Weights of a small GPT-style language model, trained from scratch on English Wikipedia: vocabulary 4096, a variant of Adam for these matrices.
Each number is 500 + 25 x the weight over its row's rms, rounded and kept within 0 to 999. Layers, rows and columns count from 0. Numbers have three digits each. The size before them is the row's rms in percent of the matrix's.

# up: layer 4 MLP up, 1152x384, rms 0.0444, rows 1071-1151, columns 192-239
# down: layer 4 MLP down (transposed), 1152x384, rms 0.0384, rows 1071-1151, columns 192-239
up1071 095:471486532494486526488507481457497527562545498450477476520499550517489509495511524510496468505484496484524507513524469523500520551531499497492468
down1071 097:504506459482485437510515535538481526492488507513495521472498493489512494515496459503510511499525468520547509468488500499587504483524526529505517
up1072 100:550522501502437467472464491501496471508533523507491521499506495506483471545494446509510480489531492489515483470504464543536501523481494466511496
down1072 100:505455485457472523501481540540501481476540530497460543484503489530438478465506511452489539533546493515504490485521482480536498511541523521480479
up1073 087:512475560489481486479530512487479469487555544434470430469494529492486487464488501519512479519492500518538512480509494470475521495464517516498510
down1073 093:525515492553485497490495487479529481450467506538491511511431503515514498507502484530528476505506485523489496485513533520520514546517508490512514
up1074 099:505525512500505531510506477546515524496500481528483425513516515500479531482501438545500518461458514523532518461543496488484499535471475482502462
down1074 098:540464474524516487537487523494498521471482472530479509532473502492483545516471523438506521517515487522484497447568517553485471494534526514528499
up1075 095:480479512502471515455504524517493481506467477535521504523521466528461547483514487479519527488545486452556498503488496546480491536497477490484491
down1075 092:477486518488512500490483428555492506525526544492507521486506475481471475506456500524501538476496468513521501484503559502520462491522529524506497
up1076 096:500511493515510485489500474472490544539503480554444463510540509502441443522501503469518503481506487545525462490509537504513528519541483493467516
down1076 098:501483462502495479462484477469522501515516517489447543508522516478482499529505514469473533523496489490516512507517474491492489512505496525511433
up1077 103:485505542532451486471504498482480494537539500549471464483495490479442510479556484527514513447480499513502548499505518508477520520474476518470538
down1077 103:519491488543505496502491515515494565473499496449514517507464478505482504492480507497490511460495471500477494483517528477501465516571519478483523
up1078 101:529477537547484505536489496486492498540504508461504464483492492498508463521497499514504539493499498518484477500487453514495537522500516478471512
down1078 101:494536508477540509540509483499499512516517502525493503519505501498482507514483514487488501478514478490502516488509530534515476515548527461529492
up1079 108:530536459511486478524508514522489536513503508444477485552498518487491473472456510478481527510523509480515491517507528516466515608459518504487498
down1079 106:524492490483529487530519558523501529509510492496517486522532525554499456488479495476509531537498498490472485505506462484522466484519551468487473
up1080 100:482466549519490524505524512525508481552520521493501440469511501535519460555475499464555542530461496529474505533513543503469515519477490446489488
down1080 100:527535532526500480479502496522516529539493530493463503514516493530503495510500522483446491484534490552497523468456504498531476522498489528559494
up1081 084:477526526526498529486479506481533547476513521506507491499494496520513497501496447462529511511500481502519533543482471527498510498474452463439487
down1081 083:495499481473515516449470528501505461494521509462500468529495496479469493512526506522504438494461510506482485533521497551496508478495514534509503
up1082 113:500449532510492495512494516502517532493539446538460476463516484523520474529482537484546461498536511482485513504530515506463518511470527494524509
down1082 114:506522485457515506505525470473526483538518509457484472504511522491482511529451489500537475548503501504519529493414487475540496506493488446491521
up1083 107:481491529509435540487517518489539472526520487513474480469463528533446478491482525499518516506497522498540513500512484463457505513498499471484480
down1083 107:530518485517536493489503501503499516544526471509529541506529480504538499522500523497528526504471508544564484511491482508524485487500497501518504
up1084 092:529470483513522477479484479465470523465485520530494500513481502524508488469498465431494496442478503494497505517507489521521486519485477477466472
down1084 084:516489478572499514500513470517512527492464510538515502505494479488469521494517543552481515509502476516527530494492558470489503502505503479513496
up1085 104:483479490538510460487548528534528551494475498505479517527501509510440444507506505467491533532487486470527502493499497527488513490539490474506478
down1085 104:473521496534520535525508524495541462478494475508519480535493500480516519510475480554510509483544513475491473484507523494491492435509523527451476
up1086 099:454487536514496485512454523484491539524516510558500499497480529521504504510560472457512533513547466490527482491490506498481490542490506508539483
down1086 101:481551527512527475483502538480512487473533483535523497472488488476461478484521512483529517505541555546481477480506482522492465510524514481514536
up1087 108:469491531518488525486533474503543502505484513500499481502492527568465498486538475459524483520509460482493477466501512511513531509511495462500515
down1087 102:515508546501533473479495501488524504519491514454475520509489530465502503517504495515518550517500504507510491538482513504518486493497492486458485
up1088 096:470452524533467515497505487490481509506471519502483494494497493484497487492470476484496476463475497513511489526518479546540493540534511521513484
down1088 100:495526517435507545489515532502497480480472530512513521473522520513482519478414534544469514507513497470482526510508456500534456508512501475479545
up1089 107:476518510509499490529532495486509507519546486522488504532519476489487477499519499523511494443489524488539510479504498530516539487446489495504503
down1089 106:468524492446505496524486482510487481509492495523502563506487468517567537476469524491538519515493460491541520468510472475506486478503484477492509
up1090 104:473462506528476513470548507537484516529489488467465500551493488496448518493514494498495466509558481543504497495486478474448518527509500481535514
down1090 105:485453474500473528518497540518444525479466494476538499514454496496487517510512482440495493525483511512495481474504479415536481488489484495500520
up1091 105:496507541488493519520507538518477512551504490515496510527498478477440538480496495522504547518493517534541515506507550503485484514503516492467518
down1091 106:551502465516499478523480527484513502556475520508521524517510498501461487493479482523478496485492444500493495490514494499497498512468505519505463
up1092 108:498524475488459535512515546527533510490525510509482496452548504477485457491517510520537550486495470525516532477559534483498501508436518483515482
down1092 107:502480501520538478489490453523506515510480521497522487517457507524493470495519466471483476506480525499480482530520528541497489472466510529479502
up1093 108:483478493485468489478513526479523542475505515470454501518487521528462478560510506530496470525522506506483453490523498521466516489524436477482491
down1093 105:494525501513529492476482478489483527506505478481519515549506477493512503523505516524519449517483513517476510537549502457495522487518493458504490
up1094 103:520487482526489493487512513530521518516519487526459483510530502475480514471476506550507513475530486521525501467509517509491489485503501521480500
down1094 102:499500509515518488519501513515506506501477520492504472442521513462535493470518489488524518473485489465512495453513464491484495467471489509491501
up1095 103:515467488504477510511463522493526472519499497519473453545519475570530457495494504476521506517497490521547469488512488490495542510531470512531491
down1095 103:483480503528528515549479446495458496480532465549520511471529513484507490509501508523498523511513482505479457474476472444535515474548520515497490
up1096 093:519450512512492535479482488495491514501483531453529474492584486497462485525465493519557481445492474500487529494512490496491538492501503522476501
down1096 090:463498495471477491518516510498509526498500490521471540506491518492499509515528485521502523522510480551512474542538483469500520555468512482523499
up1097 098:504524536501486503515478498561487480495495522535502492452498502545484460512507495478490492533509514481510492496523512506499516564461547480491522
down1097 098:495481517523462451510520514499494504532510483507504530479542480509510495508504542486531509515469478519511499479486487521447475491543506504500482
up1098 099:488491499506462520555526461464499459504537512492480472563545550489485512480474473478533514505473490522496488480515482518487518486502472498521469
down1098 102:492499513506457495491470501452505493516431473505484493495486492496470521476477529503512469517488478504472450507538494561482509544554528463522497
up1099 098:496510517519473513515523494511476544517536483492500495525482502537483486501519519485507526523504507461502458459516481517470517514510463461489469
down1099 098:478483517519474518528551525456503515512499512483543519498536524470516512463507480529489451481475478453522479505497455488525477435523496519457460
up1100 074:512485524520508534522498526515471491476462490501494489488473491535491483499496506475531502557499474496524453533528498496487516505459465499508531
down1100 076:492500491514471501499499461501515497517462481474475548504498506503495512503503529532518508495517510488486569499540522483522514484483486503500461
up1101 096:507450509524488554488481475486489551494548460478474439487473518540500500479457485489529482541509533501481514549515473496478543508480518489522458
down1101 097:498477497496523515533516521503506485485504471521471487525537546505521486522534506510490473496491480504519501455487482490459504503502495555497497
up1102 101:518504572496478466508486488478561520556556512512490489527479517486489483453501469495485536475463532506517507460497484485534498547465479483508487
down1102 103:540539498464477492514507453489482482528527512487495517485513488470503529477440492505512524533548506517534492529478458480523518507484519494523492
up1103 103:542479499523471539545522507470485483469501540529470472476506490524482520516543483540529514467480505533505476465500507515495489510511483536532519
down1103 103:520530556467492518483435487483496488518503500538523509497472515508489474539494519476510485479438501478521522484472521509555493523478547496509474
up1104 101:502499515485455514469474512509484485501489461563454508506485508502473505512497507512509476476529467477471510513556466554520541493478506506463529
down1104 103:513536496491520505502491458488501567508489467495515520508478480509470447482495550466470467516488549520480483487496485518514492506474515439514464
up1105 101:464546515507493531463473478481510512498474489522489517543444513507501513473509501482499518483508513578480485530512509486472495526512456483498510
down1105 102:435463507495509490451470524490483530459485494495519475529476495527508499490505512507465508498475544515478465528492469496467458536502486486493506
up1106 104:488526531477476477538513529475479475469468503532482530512498546537494494521473451441534489474544520492493470468530493467506510500481539513510506
down1106 107:523494540491481512505465473502513503533528511458483463509518501495551483488504488542503519466459497514490580465515517465522484502502497480493459
up1107 098:514484487538482472487508504523497509460529519487469492504494521497528463497511461474534449500518488504461453513488497520495516558506469444504482
down1107 101:493520511471518521450484484469480477489439509494482497552525491482519443480484487468516500509491477477477471512496496527523492500512506510523521
up1108 101:482478520523505499432467472440488508526471493533486475484480500566498478489483489497506478456499515518505474508502489505495500513539468487477513
down1108 103:502540475484474497508499512498509486483505474510531506519539504458479477493507526523494503528499502478506498562487540524514473512469513525457462
up1109 092:501513529525497497500523502542469501483491517511492468457498513515486501537500504484544520511494548501516511504530484515491514502486508519515453
down1109 093:502498469478494505499524447505506508503531530496498523523459587476479511513550523489499474467472473506476511576551482526510490514456509452533468
up1110 094:499519567502501495511474519477480504506506501551519518510505504535531495490474531466517466493492509482504508528523515496493495511510501512509500
down1110 096:461526517486491481518553485516502540492461452468485466549451506501466558479472522481545497488505531451531517512487473515503529550474468535498504
up1111 108:506480515510535499519489481506511537544510484510454458529500518518520513526443529452485497507523530528527471508534517513489561509474502467513505
down1111 107:517498507485524510535509499529521523475450496479543461499509523527513530517519491472537468523474540523498497499531501473499534517519436482499532
up1112 102:446516543497467466493530526532535527502454509477505502527495518511490487487488519502504502506550468488468521466487463485480512506515468442491463
down1112 104:458494527495539471470482502444482444529473503488555471506512514485544501479478495500520490498467504518526497513500477473502524501513549506515497
up1113 098:482529503554442464519521495520513539512500474496514451472488525545459507504519507520505505516496475488496511519539486498472520524483440503470486
down1113 095:477454509531547489523496497510511542487509506489464491517499512467461501472482527548477472547500565521490534497522527476508496492510447478527507
up1114 089:525480489505514497482520540536540512489535554486463513543505451514509504504501512461522540527500487491499501516518530496492521519490493483447496
down1114 092:468484473494495502520460493507512541520473486510510489529514521457455485532523491548494498504559472513515509515472500476518451508474508471480495
up1115 104:471475499490479498505509508505465512488477494521488474517456534507511491540479474486554536524524485546486485563508480500481535496500493466509494
down1115 107:493538505506499485508499527532520500469493435507482506465510452488477512528507518484540490464497500547500516487507504506522508530492516485527538
up1116 095:499444567507503520504539550529517448551525505537514467429503514507508513544472509483500542520489521486479483505494447475520516523498486505473532
down1116 097:510502533446474470512472454497461487549494481510531481502486446454509546514535516491455491469502499515536440512476486467506505507461486440480488
up1117 099:466463511526474476521485496535510492559512473563494499469498529467484467554471475476529523517490543510555531534479508494532533498455536490527498
down1117 101:507534466491498524532506538464501489555474506472483500505516516478536509510538480489456533505474508551494478503463498536508502478419480473472462
up1118 106:523518495546502483554477476491478512482480537477454508495499484543482502498511493474493489494493487531501518499495564503484542521490500506484499
down1118 105:522485512498489509538482516502490493475454495482534510508515474465446506454506488497503515473471485495543501503525477532453475474485480550448529
up1119 096:489549507522478472510551505513503466488471508522471432466513466498502453520527482445536497451532498460507486522515463499505506547470474483495531
down1119 095:493526473463505522504518497510468454497535520548509466468513511505518490457494538495438487491486514498511476494495526492517466532514470500491527
up1120 106:519478544551493538518502495514489534534481524508523518507527494536507534503492523531522515536509481489509520565512530500508484512502492500501497
down1120 105:481463485462500506463503498506470460483497480531512510536485514562499476464502486518516506525501505473494521510512515496519507478507523515512459
up1121 104:464495470485499500508465487498506514482526500497484530447529514536510513495496503503485492537464494519529501498515504544481484502501483500472490
down1121 097:510517510487523494441497481549479472524544515495477518511458501472466483488508515496465541499505470482495521492537498508521486490507519534502536
up1122 097:528497507552475467523519445491498472502502489507473482478490460514512489506521481506533497522472493484547497499495477518493500521495515483473518
down1122 099:497447559466472509492532527500479524537525469506514479494504507486507474476503494548449494496486537524485545509474495508501496488453516547533516
up1123 108:528469493485502493525486458469481472557526497486436497512538483493491493490450505485531521460514533499502488534508480535490548519483526508505499
down1123 107:514477513505513504482513486488493479555528531478469491535516482521547529505446510526512469514477529550558482515495485510452500448539518482538482
up1124 103:525502494577487538486508456512496512537491510469486460536482534494515458521475504456495510507523520510502492545500531467436554495461477468505490
down1124 101:483496530488511532448477505538502492507523489509501469502471542501449469456508567472505513474522535529471526545506485518488494503525472486467480
up1125 099:466501538497467474454474560489535499508496565508468495459470506540466508514501501521530550544516484468522527515504468466507509532452474505511525
down1125 101:501543487447478505521484494524493477512499470450465481507482475510511483475440444530489472486564515467499500505543498485513546514557499480495513
up1126 095:499555506566490513492509529527484524484520481511503499491505501522517498471473505481509502456525494554530528485521511516511504533519471523458486
down1126 096:518494537450505473496492478532462497488474546481546475488503496495470487532527490519445518482498498467459527512490559496500466536509499469489482
up1127 098:465452518533511543468511566508556545542528467525497475458487508480523492497467523512509506514536495525509479536534496510486518517541526503485490
down1127 101:530494494479519528548529500488476528494487507506486539504502505466499493463506504471522487522511482509526486518537460518503497501532485513535509
up1128 108:486522449516493479475450512491527539489481525499512450511526475482457466484483499476524508458530496487492491519515520539527483493495489489479496
down1128 106:542496456472466494516538533532512515455469494518508513467508502512520530487472513519499537518513525501502502466475495478561471503518510522471513
up1129 101:512503539481506505479550493479501521520518508484503484501491497481427464518525474456525515520468523528508486519502466469512516548509510494457499
down1129 104:512538440550468490559443472493485479497538478492521539520503484512529541447520426486501480537532486527520541482492481532503518484498479545505498
up1130 102:518498499492498535520504478548499492531493533499446483512527504507462525471459494485492527505469499502534442503514487492462542499484513512504538
down1130 101:503532519522506475489490531514498508556500539521505483502455493471489511468500516526492523487460456520534516488515522508509474457481460493511546
up1131 096:478522510530501498497494485502498512518502526519507494486527491508434494469453486480489455518503470558506494480517499486529518525541461500517546
down1131 087:462536492514542524523489480489474445479532472445494533484516490501472503470511532463520508514483493495517516521476493497451495479465480479502479
up1132 097:489507486495491541514466480483525505561490516474484487530517480491485498509481503518502484459499511527470537497513503494509504513508524504505488
down1132 098:489496471520481476520522532522536501459483499488479511458533489517497461480510516510485520492486521498518476540513509504525460498566468522466497
up1133 099:503476497517493487485498502514495487558567527490467479517485501511479468542506492525524455495517511476497456505527531565490539521484509535489478
down1133 099:479477463511510495494511500506484508521530492500512507492496487540497473487549480513501480491490455476508466495516492513472483489517509487545523
up1134 098:527495515502509497504470516468493474503497499527507495483497494530496553540461466488548526473492514465500498524562551510472502489514501507495481
down1134 099:500450534465495485496514511499527535516476519544476517497509511515470524475460523519485485529486515519547467487495522505525489490502522528505507
up1135 101:481489510533514538535511497524508540510542514512452459472481477503474493513498519509527544480505471515544475542550534512478519534497453485483440
down1135 100:508534449508547517473519486477471482473475489468509527490510480482505508521455510465460465467464477440526489533554491494528462476491533476499533
up1136 100:553489487484496521454491505543465480498511492505492497524508495511489470535496443480512481511490506479493485508510458482497514511501483523558497
down1136 100:499503514546509531535481480510518514441496490484507486477501470471517526548482529479557487523547513442469501526535518502468495540513504498519528
up1137 097:528446513481490511489528540460508496534510528455489509475547544480470506517493484513499530493529529494490482478504493491495527490467509538557477
down1137 098:515552497501527482509462479479481532517436492473495471485489490553495497479518519499494503454521488491529487466454489538514502549489529477494516
up1138 084:522453517493503474470548539491506495479548458482454482483497516484456448484520511512487502495492443525524513462545542504463537506510507502465519
down1138 086:471480482514533473496513482527503490513485487487482517502461516536525476522524543547505466490544530510511476526482532448514507477491549532517499
up1139 101:476458564491470512478455448519496485544497542482498492478511451505475506480503470516492472507507506501535484520547502502507516537503483501521531
down1139 103:521479501481509482477500471510489534520525509520502512508504498503475510438512496482474499521513501442503525550526470498501484474503511496497518
up1140 108:488482491512483526446502496524521506510501511505483528519493502530516488486490489475520519488466488484477442470507554515464564511478501491432486
down1140 106:548516512545544509458485470512496523495566537517444517465479512518494512512513541510490539525532493483534511505522499521509519476519490515528477
up1141 098:514509488567509511479535536460511495560506491509497460487522495527487514502495506525494517517486517497482499527493487540521519501492513482477540
down1141 099:510516484495511494534491467450509504498480502464528487493480538483499526463437467499511508527551530501482477465463499473512491534490536502541504
up1142 094:489514500517488478470528483504498502484459489483495505517506470529481456470528495524496482508527493511524505533499496522489508497525474466529463
down1142 098:480511471501537519484483495473494473554557492500482425467526492500464513537521486533507506496506491506496536502483506500472479505513505515518533
up1143 094:492517516518512503495493456502499484501511530493530445529535495522482489495507499476514503562504523458556464522520526506532497526459502496454518
down1143 093:499470538505445496532530441486487490505485513443500495490492479514502482539476487539505480493524481524487485516483460521497469490492528491505466
up1144 099:490491518532518511521459497502535530514509475491475490502497526483515463545493463531486522516469509467522472475511511487491533507478520499459499
down1144 093:475489528512660496494479498480520467487502507487490500517506496491507478500509486520499495503507487500514468500481524491548474470447491501525514
up1145 097:480483545503490522507500521471451520472515500551482459485544477532483495488496500482516511530518451501473435525539506517450526503506539477468471
down1145 097:552506515522527497479472471482508471486508517472480489480507449487469510477421483500490512497519486518494522484506496498475508533534488507524494
up1146 104:481511541515484512460499485522494479463497527486500501545511520523492486483504474510497478485500514517459517485508539466458521503496532468478524
down1146 104:474503513515466479515477528497487501516458519505511517494518501538508536487483528525521499550488502517500514487496528476474522496502489499478547
up1147 099:439523528489505556519487513555494537516495519487491473482536524501513519538497513483522491530550496485498528524513506530528539570473482503543421
down1147 100:496511494464536498514545453520474502490514473499504478487467521486493477527502442494496456517523498533515521505516503518551494469532506541497497
up1148 098:494488504495489532532501472479535486510476479544475504492484533509491474478534493513469468490446508523505474488487468564488526476504475489505512
down1148 099:469538514457503477482498427491496476495469482468515468551504487526499529497477535531454497499493522497501522512521464517509515473506447504516525
up1149 100:481510450550472477525520521514498508444517520501493512545490482480509493472491479483510569464483492510556529476487514535508516524522473457431483
down1149 100:478518512515503519503517490533514547502500510521531463503531490462532489492483513485512488527555508490514546492496522468492472494505496508534502
up1150 090:452505531485491486507497558494462512483478522546447510479477483516482526479493517492496513532526470533532479509494494515456485509465476491491468
down1150 095:496506524477502502522510445523484515501472504520457474484550497569522507478468486506488473494503493471510546536487474464571464456514479498533489
up1151 105:497497537527458484495511477526548536514504446483479447503513482514526496501541488502509501502510495512469529472503515529483534535437533464529487
down1151 106:507510510474527485537547505490524505510487468522506504512508484500487476471457504541525508516525470512513524490492491517489479504462501493522512